config = dict(
    n_kv_head=2,
    d_mlp=512,
    norm_place='pre',
    positions='rope',
    attn_scale=0.125,
    init='normal',
    init_std_o=0.0642,
    weight_decay=0.0,
    lr_head=0.00553,
    final_lr_fraction=0.0,
    seq_len=256,
    doc_mask=False,
)
Each number is 128 + 32 x the weight over the matrix's rms, rounded and kept within 0 to 255. Layers, rows and columns count from 0. Numbers have three digits each.

# down: layer 5 MLP down (transposed), 512x128, rms 0.0743, rows 67-166, columns 64-127
# up: layer 5 MLP up, 512x128, rms 0.0741, rows 68-167, columns 64-127
down67:110186204157143123189164127166089164111113100095182086144127133110146197215079141086099094086205137142100138113097155135109088141157116186183132153151117157171193128170100120054091068137114163
up68:141116111086140078142133118130098194133093126190099135128173091093123149117145149147111182120127128105168115163163125146154124137131154131184129124187076070200133162182069127133107153103138133
down68:150140120182163105138080157145130129102138206136147103137126138160111075129116097097163079155073110121084113161112104149104120153098111130099093116108188193137091126079157089094133082154111129
up69:099114102155087122073126129110109125161117091109127174095094127121143123124109141094134166107114188068177182125154092094152104139142109104133093134097100156135144163148137165156113187161134145
down69:115107134180105153124092155085135148127128159107181146080132166146166079161115129197163110183079167081133111057126137120153112144138151177139131096146125129171148132138137156097213120177140130
up70:130119108152159131133100127113109151102155113109092175157158125130064135099119163117161140147103173142221108124101156133096101157152143134095062113088073134133189101100123098147152128116189114
down70:144142166133114182162094141100163122182140106092152072139129114134144135111163129092141121156138088173142083096146146125135077136069126116154130135156119131105168116081111125075107184098165105
up71:100085165130110181165180173074178103124184142133059150145088076077161099106118186114188156083141166109180088173096166101154058169171109151094141083129152097096131154131157127081175086149173169
down71:091135132085120110119142073142097109107087112126186127102121124130130119132143114131133170131150142074134112185122144094033112132082183096093114100096117082055191095106158157124117124089153068
up72:107174182131068132095130101077134084112114152165117106124134082131143096109130210112164175118081094143142132079158128133104121106148114157129135120147153081094144184081206169163115192127134100
down72:078080178124127174122186167142176122153107159140082167112146128065129147110140124096123111164162143149090129108141099189164172154188125139181084160117140084170108102192116082121182131089132116
up73:115143205105096144103130094095090125090125123063102088115140109130122085165166210125109153100123074139137117054127102104122108095135116133097116174144119117101127084187158137169112110160117122
down73:117129148110124113111108137122178137167110155143073106111116101137097120086125106192137129102128099071111131143162123095116080078136099078133169182103137145090137119077085178098136105097180099
up74:140144127065107158135085105047094126137136159126151135118176128168151094111161123113082205097103115167170164093148184075135109114096117114130104112164111112138214066173127126118179086091057173
down74:139101198032129120114160156114161140155167167116089190145146124119085080139099093123140212144097108133141059153096204090174166098090104111119091141120100167129087071118168146061148085071162130
up75:095116110139131107142136086119125101139080163071144140093111145149178137079163080185117136148175145127114145172142135152122138134109154054132165135111132081132067113064134160083182110164152055
down75:123142141131106162160181126142120084161087171149149218106163195095135083122125141137080155116134086128167141093093131162130091109157174146099192119150096088103165135165133168172060188083110177
up76:152106138137166152123146133058107081181189126103182145080096123164107076163033110156089113065142124103159185148132138110202113113097121156102190146081151113169137109161094135155151150108172128
down76:143124104146172115087185200153136076126165147109145139130183162137127100093147117131153110086188199141150140118158165143088076111133124105090135086065184171072084097085068124132099174112059098
up77:105145157134133108149120077146107111098156162125150083136102124163149113167145123137107071170130135134164140107167149173100169096146131128144137131146075089164153121137174198103155167127137125
down77:165130120110088163111123141131161207114137108120128112120128108096089137186139105112120148134112103083107180161195110136117099123116103143133106114132165182122097101144113118136041185144148118
up78:143135139145122086186129142126116148082105106151153138188175122086136097056140100143104163128129166136125119083153122150093103179096087119119119121181119166108136129102183104163153081145139116
down78:135093089136176109098147103096120122125097151198144132133126129111107167127131148111169157110143151162115116122076134105146154098135120148135175138090106129143120101145144159130119101161125139
up79:125146133177119157134063089145110128104127130153137113131135123090128135205185146177081139118102094107147122075160129133135162103143149124133134108124121141112160137123164177195118136130112178
down79:104160118152127139113103143148117101133136075127102093130114105086083154120130165110153114142104149117150137164067135146139142196088110126090120209130106141139130145139151154100153089177184182
up80:123126117189142109152156155120099136121057149156103136120111120174122131137166081119110105114166125130107132113111171109130095164136082108155180164102119105125148141128120161112102109158143068
down80:086140127097143169164165171144144123169104110135112153119124167089083079088045135116115158128171086155195099058093126107153117107211091132117154162180100132186163067083130133093180117080157134
up81:093129108124191167130147132130129128104138117121171170147137146155137130108122065138128094100158112091101058172122154110121090088106145104142079141105105184156156188096117087089141160097215115
down81:178105155146114152144134069138120104132135145166077085161130160119153091123112147143155100156103181119123186187148093119134108082075150139110167115119164150174158105145111093128139092094179122
up82:145086107126129088106172116127152199147108100096107128124111179120184142085091208073142136172164159163114105034120157142070143176145133191192190159098141105129149142175152146089178117108165124
down82:139129181127195071109193187089115128119129070149166125109133125123165118146144135155055117160197075114116094116122095164115088121103097118180104135159161190110143065170134161128131124122135178
up83:117149127112080124139154106129156132166119148141139152065097132106159132124124090124108151195119084112072150109134124059114179060168103097072131167083153119095138143133149089140134099099135126
down83:165111121101106151078122131129121143142140143162102128104109070117121150136146122112160154089146125109106103121113107139103128162135174186105159137150133140120075144133153133134135120153101053
up84:123058142102134072114140088145170110143196164105123111118166107066135104060163066201130088092128091069100079118146110096117107083120189098145158109138126170162111176158113148166214127150124130
down84:183142126115115155129091098144136157115121072182128102166157092141106139186126145123150169113137126098106185078166106074109134063111129132143073177144064159091081129093123073129118142158141113
up85:180127145127129143132050175144182106126128119114082064156112129171156112127043120204171103109189137137122126106203160129095163123138147095172124177127119167130132150194141141156093070151113113
down85:161129171104157180074126164199075153116160126095156098159164070112086092053127171179146134171149155152167056144136116097141089146054108159073007079131088151130157141083128068149155108120131125
up86:124149078135156113148103164125189124175172164103146118124113154078180129120162095109147100082153159079121128148047143135119146142124152110165078145091139111125178141191121163160152105110113151
down86:062047138119135170076113126183112173136146134139148129171158109190139119097099125113124158043156182161098067134100092169096144096109138155169088105132138101161211162129145065127165122040184057
up87:121097086116088149118111179174134097129163138193129124214120158136088102135107172149139125109163172117119115130130138106116118133193118120162123071154119087079117127077165145134111155166107119
down87:163065049117186101098159107188183188194123148170145175155089142166157126190153090123148164064142155099183120117150077127152126170128173102147116157116163142027118114113145158156115108159142129
up88:175113154051139087180129174184077152103117139099090045182163102186129123170086111097127121141131107091125047156149199132143156127112145074136162148089126138157096093124126125168110169135097103
down88:114188090142135125158072131102162159109094105149180116102101172165121084122077118130158155127106146129150097119089090142096109184105101118131120165176149169104202112094154104105058133142154178
up89:151111153070125134095131130096126058102170133123078083201135134137116139156148123095084091156136113132161125126124167163085114171131152090123116159119154146174105148147081132159131162152085136
down89:079132079169096092175124129111149110130137139052145103115135205189118128078177112095081106191121117147087097103163097137073089147147141121163093126121095147122183142095164088050151112100112073
up90:147165065095115104124135173093108178115154177131068176145089113125170134106135158090149153165097139071162143105149157118159133098127185095179075076034130064120143130161131158137134143181179181
down90:152116137169186117106167090111104141138105111154166064126117125088129132152108081118145069087119156138133149185183073177105091131114125172135105124133203104166180126122152052100056131131086082
up91:108163145096148164144083056137147156107113102124083125177144135109133127136118119155113113112124085190156150105104121112148210077153139089113127109131069158088167138169114189166147116091165133
down91:118140100140134107171070090087119133124143100166026127165142113107152124118063139092098141164099127128086120131110159152100153109084112124073146108129151132125135077079156131094121080143148140
up92:147121124140114167091109146116101140168138106123090131174131105087086123126125144120158117128121098166115114108171109085138091173093101088054111097158108163161120141129100118176081154093077080
down92:095143103123128121138149091123132126150118169118160132117114126141153118087154079167138172169110115121133104107122130116156159128107158149175145073128177120156106144121142157113086141125142200
up93:168086167141123145171127165121163133148094153096144094128089131164054103087171141148164108087111172131079113141104097099096117166089136082096146089120092148118147133098147153116124149118186161
down93:126137184077129184142061112118170101147119173141155096102160119095146139112167118145145150065095140101101142156104122158190136101171073129155165139133095142119135161080163054092173097144098072
up94:139140092088192172161159159116158131137088147127142120142095156147098122130145122204141160148130144076135119080122160082153092125094145077098107098125156132095201124212145075204153064114109154
down94:085115163110159096102133145083087073153100114164140127107121121048043120137118159129145107143116099092102106120147129112136102118122096132110090103089075160112201184096077157187121121089061144
up95:111133133100100082156103150095088131100112124146143143076122152109108176083158082104093083092114136120114117124142111135091094080117100126119126128111184126179115151100108076141147145087098121
down95:105128074212117208097154117187167164185155136125160109139207082130162106154058178120125142221110126130141175117100143094119141112147154151145096179147092152105143133139178121158158089149109113
up96:138132148155206081093093161142156108092086120116188130156148085145142106100081130155152096129180158101083105126124130115088096123108111097082144138183160158098137160134183106226093099184081119
down96:094109156193091107135096136114128100225169154159140112149149131135140157166166183154111148124131109068122107109100107073128128198179088099096125087168147125097067096128169141107110109120197181
up97:182116091145124135114110129083192148162076160204127175114147112093153164084168139085164163166106068139094136137062179058118100135087177157058085123106149186122190156154152117123110163101067111
down97:080121207116127156115087114173137124114134096094147141135116148164086069121164174158139136165162125182142109112199090170130047123111140159135172177144122140118159086132073154136157126182122126
up98:124128183108153132110124127081128134072123181150144112157106071126131097167187076176132165124153113133154150126029090080075088137090138113130166111143144117106121088138179197133177110138145087
down98:090129148106108130143203134189122158179119151101182083129113099185142089054079101128117105117151167103065082163131073109153124110136137137131063084141125121136112215107152145103149161125186118
up99:162112106102101088158091106128190106074126189177108125131099159161155081141108082111131104154140138145142132080131163102096076126102106188099130115151135124146213126104125130136150150105082172
down99:132154112123146156157113154122153190107120173169164166148135110057080145125112150154158076150111058162104116131134162082112153118099142137133162151162067123144129130102140094129148051177073120
up100:089125088116096194142103145138156132097146102154094112052178139118181145159107134081132142137163159173124140170115184144161113170174159174147202194143125140141145039137147083114171129107196108
down100:157219169146121090158110175100111152117125124169141130123141110146145104164176116090082124148122097057133150123162085079109133126086124153102177128153088161146182099169072097134109164150195120
up101:182136079150188156115091145165194087093115117096144140152131133083151101120102132135131055064102101095174161108168107141130128128165180134162125119111161154164168105189143104094136128176142137
down101:133071125130146152151106060120138165122140126143178178101195154162125131130154123091111150155177063131210143189127100165113165125165115149131130096123137102143119098123121121105135169119113096
up102:129118118181124141126110145153120028090100117149160076119115190160104079138184198112142122103109122128140100045093184134194127080137095102133157148128126168072232199140142096132103133130128067
down102:108078147148110146164159175128116180186112153152103116071131046093120065133152116068124124166150121127122136215140096131169124140182127092152129126145177169132085091137131094155135106126168133
up103:070129153200169100183092165144157093123133160044122040158186129174158077110144139136115104120115131131105138069125119186114091117086151086126184098133133070119128161151159177158116102088121128
down103:100153128120135127141154118174147174138124109127144135062053160067136152092132155126131129093127071149155169182165124041177165162097096125096143169151135145159203105114086109189108182110083185
up104:157064196137102130169141122166146121164149104081112084123143129135134086107170085176162127143115124126103179159120089136062143131159139159078134106133141124151089141130106149101130079129112102
down104:129155139139080189108153129119121162102127101136135188082152123211137156114082172122128164142127073115119105118121171147161067156111119126145086126094119169138115134136125109121132123084130094
up105:151071157064127097146113161136121174157142124161141187156150146120046088103118117125069096188217134069160183119060157097157089132023152118087043165108206140099131124078121074133077087116095105
down105:200123170126181111127180130149110132075088162159106136159166115070130074168138112098147137097136115134112177142104127068065166134100149093136119144154105173109167082120102091138084169108210055
up106:074181110056107066123092114121172136143177180095124110212082151173122122134084107163091104156110108125139108148066133149197152139160158077186148179112120100162083167132174121126157166113195078
down106:126129147143062152102161117075101178124174103067104192146114052148091169165148161116082091157159121157110105045143137178164137106065153104126080096067099081119162125161049126141209103145110173
up107:158148066156156180134075107086119169145231181145093180129110140104126150163119140126106128139104115126183138150130059156118191133127120169091107122080149114130138073141114085110124107156104153
down107:194137147159161120091095147168092174130102158084172146174094120127135107125162114125140096091091142115076124108097151122120091145108099109087147100104095176111165160065145133137066172151110090
up108:100167105113134105119109110055136141138088115113050061125141152089126154168120135118126103097147144055122127176130134079112089101103115134147117143152177181098128158106138110175118125104150171
down108:075126073129163145089135161126150122088112117102116112118128129180050098055135116125156170155096121128138109127110136127154213139112096162059099102170125096136124113092214096119095124111153143
up109:081132080136122196170104135116096119131157153141117170094127127152103153101106165141151130134100067149182140136139120164132139127169103150142129185106113064084178102120119122146100134027117139
down109:158136107076228145105190201193113114137149142098166123153106164119116136075107142144167132159165166128115173128156181121144104151148136147129081142124082176143159096166141170110137157166131164
up110:112151108124098107098179121113128129136147210144154164097117143149121138125065092137120095133122146115113153112166126157161173104075145046119135138094116148160128154095071088140126107155159160
down110:133068132113119126104145114169114136057069075093179139107143191120102104145134152115076100106186050111137084132133154142081125157102126134106083169156080146097138077158120132129087180123205096
up111:175098109168104193149105102132157092087134151108127119189145121123101129117147138083047102106132100130109098082089136125065075122255161175088120174113146038137142101152136143180110160111129171
down111:149157134079143066099173169077056130091122082144115084127149118134117112157144085089158113143096119156174149112109074151143124197079140158133137087128185149117105125094093130131147158236165117
up112:128127076121109162181130138135163142065187126068069123085091114126115149136101090144196118133203103169144167059141134127102137152130100171142100145107127115132152046184173134127177135118102086
down112:112138142165126134142139157155131096117116117113137178134119203104081072151159141164144133106180102162162148072066128190134126103163135112080069137201119153144169118194133144171126091119087142
up113:157109111134111129130140165109144143089106148118117078160103132162166115092157132149138128148095100141172091118132180166145155111188136177137177112117088141121119149125142115154137088097071106
down113:112120094100096076162118123141102141127116122135124129145106148175120114167095099118090142092095129119108145104173091114107143165155151097153122104140105141109109137135154098126140147149146124
up114:157122149183170139121099122110197120126055116122067136132157097114222129112155107097162162135099196120145166133144114142116109151106118160106150097131113199124128117125153113158054095038133096
down114:080065026104200111109125107100137120150144159169119113115152121164085144139094178188136143086166158131131152150141075070163110104163095119137132150153100133138172150135109155047110117176099166
up115:123099145143130193126116115148158114159080164085164108075128095112138113114144132157149122105165160144206121135059119093130180103166173126138141109057107154117100155107164135132147088110147141
down115:125088083145154155088111101125130125055184170174131136127141105089137111089056096107152105108142141092158109129120122171138121104123107171094129096217145054141184134186191164162090147146115151
up116:076161125113114159116133122069125135164104128092101133121173159086091102183107067142097135126189098083102091112192121102120131099184152170141121160166090148099140157102129083088152155107124067
down116:150107117161138121094073135098204095110124115122127111068116146105098124106145160093127129149085118132095081050133095149076112146185120180126116064145115080118151060129192134166150113146151124
up117:162118152227138161098096150143141115126129111124116095112196137101143118067162087090133105158179111090151197128104185150102126131081123070107138150094147104115181136142150116169147126170157112
down117:135118075168117170152026109200079127118090075151177159144123106194107165095097156112128090111177138126124114127192121158093090112083090134108071107072125075142152105067127137155219117095178119
up118:104173114140170156110168116108147138076142112123043145092159097111124128132169155165095159073096156131194156153177125155070129103140106134097108085170120056151166151133165146094169152177126153
down118:214119106160071146129155123137174151185030141169088174143151122119109127103078176136120149116069060112107118111126174086087157149125172147131163090123134112153190126137148146171093135105141093
up119:148127114125104111086119143109147047114084093126128059163115095179117132163107159108166119155130122117133071126098081151086134109139134140114101113063189100166124145207111133170122122129116199
down119:098102144161176142137160138095136133134188131143128202145124151120127189118109087126140118134097071143097123093090144076083135131173142204114137139176113105069131148090078121092185142124110111
up120:149114192133126105138118114147119079172134102150138175038158075139122197138076135152108051157145189097127144156057182139097107125156170102155121185130142117128176115139110082106164116137183123
down120:131175098128134123154101117113110104058121109141101117117147149123133091104123143065035115173094158067110146130084152124161092138114091121093150130165136111127123192137127180136073144148148063
up121:099117178141179119166152140100125159150149112107165138142160143114125205128173142118133100178168063144099162099173106083132134136132154155096116101146167131133118139165148098172097101160116102
down121:143154108080103110216181118090138115139114094160134139198154166109086082145113097100174126149130138171104113153112102136105086154113149131138160148140154167121149098106101109132156104130167177
up122:213161162107107152110090129146151123098198135076142153174172169194104170151118177115177139090162118125149146081104178139088092105144170100134099136133090122129129145103160141178086078125107105
down122:104149137137136091108100113146171178131124165157143130169120142119105120133067118136154137146119184142129162101128121088139086175166076096198075166100124132197115086100127137077097142128131146
up123:153135097088105199147117128128164120140173122187168096141110117172149132113152087140118129103140090084155167098105138078165135091104106103119175172152132121151119094150078146130165155114126131
down123:188109099102157120097133171155167116102137184104105118101158125116126122037109166083165108096129154131114106151099194051133126152071068166127129105146118118132127162057131057131166111099118101
up124:122148110123096155149128111079170131120179150145166112198110222147106143141108144140106150126186055080139151109135183126127177097118147115096123164134167089098122152122141128229141135159125151
down124:145091115161101130102139088157131139083181152107156067150135120095108135105147146084095179148142137150120164097171160121099127074184119168142152181229141148160126172153162114097159132080176162
up125:121145144152117152110111106159175033137091171149160146053050100137166094127078184107137156107096117117179145136170110108103132145161144192122102066145130227138144063108196130139166168141083156
down125:105131130059162059165117086130098150149131082137116100141162106119176108206124115149119098082081114134101139097147165221107144088121106132112132149139147149108133123129142091200173115100159165
up126:145111139126107046101129178101170111164114169091074126129181143165104095075144185213162163132135068135136086090065166148147140121162176117177119109141134147144077105128132137157143100104209093
down126:102139149189105130180149079118092219115114172185120129131064134133090107173180059105154109102113157079135149154084071206155127167108145080086107069102038089111129141163082116121127113164089159
up127:065133075102121076096135107110138118165107144160146152127078076088119131147024137153073086118078125113111128179130102129086152122088193156117089092049165110134122120116115128139131147170098136
down127:095113150117115151104125131187116109119151086087136141141121101070060066133103129121122127097128108114150153094085175165144113139150076141135115100130135108137167152122161138144130145081130160
up128:079119112086110140156144141105149138126130137080158141090136136115137144184130147188133174135110110123114112148138119155054133139071117154123122079061111092134114098056103100166176095125099126
down128:114140143137139114130134111149174107182131127138097199137151103125057125104175085122083091126099074115121147129091164138143126146133102102177193178168116149116191114100148131144084152087173194
up129:067108169153162068147186103113125127110114151079123130099139103125116141102159152109100100142148075166109117144115094148145105162139179155136120118068160136159095144149126107078159144104067069
down129:100129144105115078128080125133157103116113111134141139161125161129134116106128155141158158176111141178088119133111160142126142111170114121128124132129069128126172144127094106186142116150144138
up130:087222149103128137134127097133118094134134130120148152134104184127136119112130125154148107175090131099208146164106133133123121107105118133141129122046140186115155157129109124163122093097133123
down130:078082121093173124140122154203201124145135113128114113143181125116129149092094130131093105157120071149152095143141105170155146168174103108093152126157136114146144139135094143125112123119072162
up131:098163086124136161087087129128089127143119101128169130116165104076128124128088163098114161149182142117115157083084094126143096095124108077075097175123081116100140148180095107118106158109129134
down131:116087149185111150177147120190159167156150125103152125131147144124174081147093145141102059115100117186072165119175143159216120230153137120158150105114090154187156177092134099161130123119132125
up132:088129153083145162140145157115137097133116173155170092050097150111160142102133094132127165094122137112112134165073142083163094108101096128139204088160135141097158152125119112194120123152152124
down132:147137077107129093087117192153102124158111119073113102100160090111128083150140137163135100149115144148160086129132092093101112110119170130143124171114123188137128109049070162054122147097142172
up133:154127172156121185118104116122151131122141117162195063139139099199190041160144077122086085166140120136097097109102192119170151109115147140140155075086145122136069137103195100157112107103089134
down133:102113113145156056115129135100101164109149125145155130153095130073141148133128138129174142169183126154037044196093094148154148126079146122080079140091127148118152119129106095097157135161131092
up134:135158090127156113154178156090132140169112104054162092079139065209113095136133089156098069121132141108086145137180179160145148109095147195144129110104163130154114216116140128171100106163068106
down134:112066162144149170134101171131136131091083132165115126155167144175194157046136117122108133156149112076160143111161165160117113179135112202131136144129161153141174105097165162170142121188171119
up135:146116106095163136129126152120138120122117158195118154120178140169115118076152102120167136128026088161178163078127097120069117116133107127095154143183073165120117210159171156127086127159111179
down135:080068130172144101137142115197149133140144057154167101079079097134168150078172143129153170199132145167089127190074105088124109148071126134106129077168120081070069130111183086122136147117115145
up136:181070141135118086148136053101156134097138110184122176125085169080140143130147141163116142090135134078041146117097123144167218174119040170112162114130085154138113177090126045181167157119146089
down136:078169099171119176132134182185120116141106160161115116107190103158196054096127130130105109166142161135092055136086125080116157128194140161149099146128127190062171152122106163126107174110157101
up137:135118076152165115202175136133168078128089174186137120099169142126130079110143127056083120120085117141065109095162192126137138170115120102161156120120113146118133188093080089148109125095131133
down137:084117136086121171071085110138159121165178105179142147144180113143124122121132192122143130079120113142159106129103138134159134110158078131096104115118130145083116099140150103142137129076086167
up138:088145141141129129096085102125119156097141083151103182120122172094147104148167117140102106132123171062159156135129149150105109108153094096083090161168182089117137109090210115129125126082111130
down138:104187094170085135143086073128123141039109142101140110145101170140080107148094091135092165079164116083112153112127087133145147161097108103146147115114170099136016153126089151132187080135096058
up139:136100149146099205117159085102127113130136122073098117190087069146091083134146118141130140105128155119112082089153083108116080150170134169076173112159132076203099135152134135116110154122182131
down139:101144131082156127129099149039146129057117151132136171040134128117153122108116138154132142154071166118192111127138189151063131135125087097153112158122111104110169100108088127143112132126135132
up140:160141144168173128079107103063109098077118148222134143140093120123143073133184196109102150108138140146099076164099126112117122173142142095159120140114121092157119080159135140118144144087128110
down140:159100050085165125136200113145126111100083114126155148116194073130151110100132136160175123162131074088136149133143132146144151154137124112087119154142118176112165208122133100138122088172121132
up141:193138129103091119107067130089099071119089120098175096138157141165138107178167174129109162089132088114087083114074143131186105146140182141154161119131109132066124153142121093102124191098155106
down141:156108106107114158112119180126125120096177155145162162136138100098092123106186161080180135067133148168147161146157166067136116143137114147084150110138182127161126132120119145074144160175098095
up142:102086166098088124105141078122159167197109122111197167115192210127108118179111146135142117091115073099122099144115138077151099138139048128154117165132153129137101119117109123149153156137132128
down142:182129128079157131098108161186130106145091179105120109098122127148091057083104145131142136173117172125073161151066065093155195121163171128159146109148112149162146114114156107098129108089137143
up143:116112148059096186039194120149155143137140062155141137129083142142103087144129168137067140141107094149164105109101118115090143115164155143157072135124152105115142150168203122096168111121163107
down143:141137102109182046126119189116099129154156147119157191148046147130144157152095085164127130142129070121133086091107139097097142142104187107103069174120194213096123110133101123100093111130089081
up144:117101138181142103118148009097152066170128141113107122120135100089156074094146133134104116147152109121114134070125083108120121094148102098101104131093169115143130118153128120132113137143098082
down144:162099038142174116075120163095167125121137168150212128038127131099137145109104123078175131147122116116136063100057134071122095130117169077099117141092126182081145095123103136105119099156112174
up145:117126150137143161138084137113145104125123112124154143142102134114142191139104130098087140150155139075121139107121126104098125167066127137097106083113181126100119180083141120176146109123095168
down145:096113162167185175145097120135150093116047196125074053136149166150128100139150203124089088190155152077095119156131219145113140134067128133157103136104201218157104134082218091112141182097169148
up146:114153133124100059147106179156162153139136192157122136155116140091171149045141145118106142225124180118129140084118089088167136177105123121116141165128134195114124167138154168136163103131153157
down146:162199090132151159119134154123083111169188148106133141117125074172092139141138108179110126087160188142076165100127157134092151080091082141102113130167101095106084086127127131121107125176163114
up147:135072138134076082075141132109178107151121108104128105140122145095098109127175106128105112076069099151108123111149130121123152122126164131121143119131081130123081060152163118136143128153166141
down147:082171102124129152144127142088142124124113102079104108138122120151155136090088155093176151060079151106162136195183104168155132097140088150110108195157156108155172164092085136135120163139123158
up148:149094139140077100209153146148106111096165133154146072133068144161162108075124164084098148109171092061106114176111169152147125142072118160140108124132159102141102110178111118125122147101130130
down148:152153095137166102112146119114143148141168147118137157215148110169118099100141158169174163114133130165162130121100145118141168134140159155107094108140122179155142158130117088160115073120160140
up149:122073097119151123134137070137178111096100078156098162137091131179110170100134133128156131108054117170124113111129123116167103114189165124141191101151170072132150090093100168106132106112113131
down149:123104136128147107094087179126086133122163145109148174163126124117151152121097099119099095096146074092156141133068120146153127079062098164163126092153159135100157148097160099140153097102140119
up150:127156108099138154163127134100135116099135115058135089130139123121123136148216192128099134102136127151135088146108160151107089121146178182198166119096093157127135112217116130127125090118141131
down150:174136083155137120103140145089136124135087093157136129179182151142116108088093101132078107158144166171071159102133156124154161117128119156128154116100078182107147157111168147123131130182141085
up151:115143052120148159195179110068135084125168146101119129139073089116065128115136062148133135108095098054060117101133125113149126181112132111115142148117115173083137179144142084151100158162134113
down151:155141087120094129097087133068129113126091150146141144097149152149101162112090160046119140138151111130153076152096159113143073139120123118173108157139154153142155125138179151113159150118102094
up152:097114085173104155104116113102130124182123079102084174174152156152152124171166139121150160094141109179134146155122102174101170136103172104209116138119148107127121088148117172183102174144053082
down152:182117076143098154084176142138191129177109194094166155150104128141109102117133103129126067101096080156149118038180129092169159110105108155142169156179120089142116127054107170154072134158125136
up153:153151140098125139140148154071098169118179138085141095150108115142090080141114109129086134191111184187167095114140145152084177151125072186167152167099129165125160079129141121128131088158137151
down153:114089095116114148111051126140132144128138158158106096116160139100101086225160151127104111088141162159135160174136150109103080160075107133093164140139090116145061139176134114137168187123140089
up154:100141115145063112119169139117161069181142136168103109160126081123097119110076199101150094147154080075148141103158143133166106101123057142090104122148155085133117113165134101166121110113136148
down154:133128143146158160079077172132140144137107128123147116110136112136175150131143043127163147159121128098165114199102131130155110156122127171162142173109154124107132136155124156127164109189119143
up155:098096101156070190127103180119147040114168118146160098124146106182093162151105123069113135133110128101220163113148113130153120114072159099147130077162111087130125094193172140108103160145175124
down155:142077084144094132205172145152127089146146127123143131121149148176077136090131097135148118077122133151184064136123095140091157129121174091114110142131129055168112104156141084168181111194153128
up156:178147191156136093117149100124121124131156129148094123124134143144095089127175148078127133147164157119119107124114135109105086167106144129140154123157103110144189193153150172099118078123139152
down156:118175138127149096187110140098129119124118129123145121110101119147119111162158096112081117059065138159130176152146116145161168066135152119152113151101130160116113081144137114097148109157112086
up157:076178090031088144138100188111140104101148130129178159145152158143190110115086109102130135151181137108089178117196131124133161152111151150105079159098117132150112096115086160159102135090161124
down157:125071164124100138169098105112153086073122116102084163155100153092074105115105135176121090096136110079134158081104129164133141134143119079090109113126145117087119100134171137114097113075129114
up158:106110090155125103152118136144141100145139194194101187129173146153155164059060161132120147111107203110131078106138160185137129112117113123134155116152120160092135099119108077181091103093073160
down158:051091145113134142143068141159142169134063139113159071106128177177133107155108127232134126105133062093106149140116139154160081157148084126088086158102170106129175087095126155103130139107139141
up159:125131124145137117132136171142126100129147142151096156176094129170152198129109158117096137089126194161196177103138214116097126136144143159084128143159175128156119114140163068103114190097114155
down159:146138152114137128100110187169129088186142178190150121176146162120159068087131110197143170179117141111185146167175142094111124148192094076101047150103154105158062091134124124131074107135118138
up160:108137146165156114155147054186096108124123128133122100059116091093111131139137146138114104193143113100131169103113148100096100132160178147172136138103164110147129100122148122181164167072138168
down160:171146178066148110106106188113154136105168139157157179119111103118134067136162169131107178125052059164173122151123101106138144135148103129125079153152140184124116136133129115102155143135138080
up161:093172128166127108140080112028118145127198100096206126142133128121107176130115157197109179113119111115126125130102143127116198090082131147110069144113184149127125138154095124126145129143068088
down161:162056076175164140119079159090144102109066165112143179092093135092158104088182111183134137138190115132133136095172114130101129144172123138158162144196156101128115153128070105093139125107148100
up162:104110127160143108163127107004134169104145093184108156106100127098112082136111098172140143141127077137152080124096161065131097131114124177090157083139131124156160140057138178128119113142127182
down162:164129109142160138138141131133125134167144128152160169136176145175124081082139086195197081117104116114097176148152139154136110144137175081094113157116146129150129163162143057146044138130086109
up163:152078147223160162097143066106143108102122153100093141095164137103133112164156160128083106140092161109094159176162183150103143110134149148118054099139086121176126084143115135131157107162120151
down163:100184124132118105163161105126145107098120135128109128114150123148114091121142079122058194150109172109141114155150175115153115110157150127120153166133087135155132138177138141117111126157150190
up164:152147127165120046106083145073122147154135146156106168121148116175081172090081105114137154172094136098141128065120190159140130125098103173088115090142207140087098165162189079101153149128145085
down164:135146159103127136078105153075113111097120089113100108157156114100159101133143160174103112096136146164178171139104149098092133060107105135134196121130173180105136144152118123148141106148133149
up165:146031095096120077101032052072192118138160125157152132056112155130130138121180127103081118113134183156151158115146136129113144145136111137172103097088139160121128116107120071171145078116164194
down165:180117057125141136136139075155065105153100102084116152129107142157091115136153127162081087145175096200124147095083120115157098063110162087167133125108133140148067129159111107143063147127120132
up166:177095156170194075120119114140140058086169100184073181091099166103154130056166142164168062115115107130137143079153174147169105127111210079112154142108166131166189153125129163124189112161189079
down166:101210101115180093134122175090088107167148080125151143109075102079168173146138112130105105108090073173106087110110188239126135179165147051107089144107094123089106131177094091110150122189163144
up167:204118164086126113132105156194130120117190209099126154187169121125156131151104125110103121148113027089139147111175158123126104122109169081171133106087101126132167155113146092116141128136127118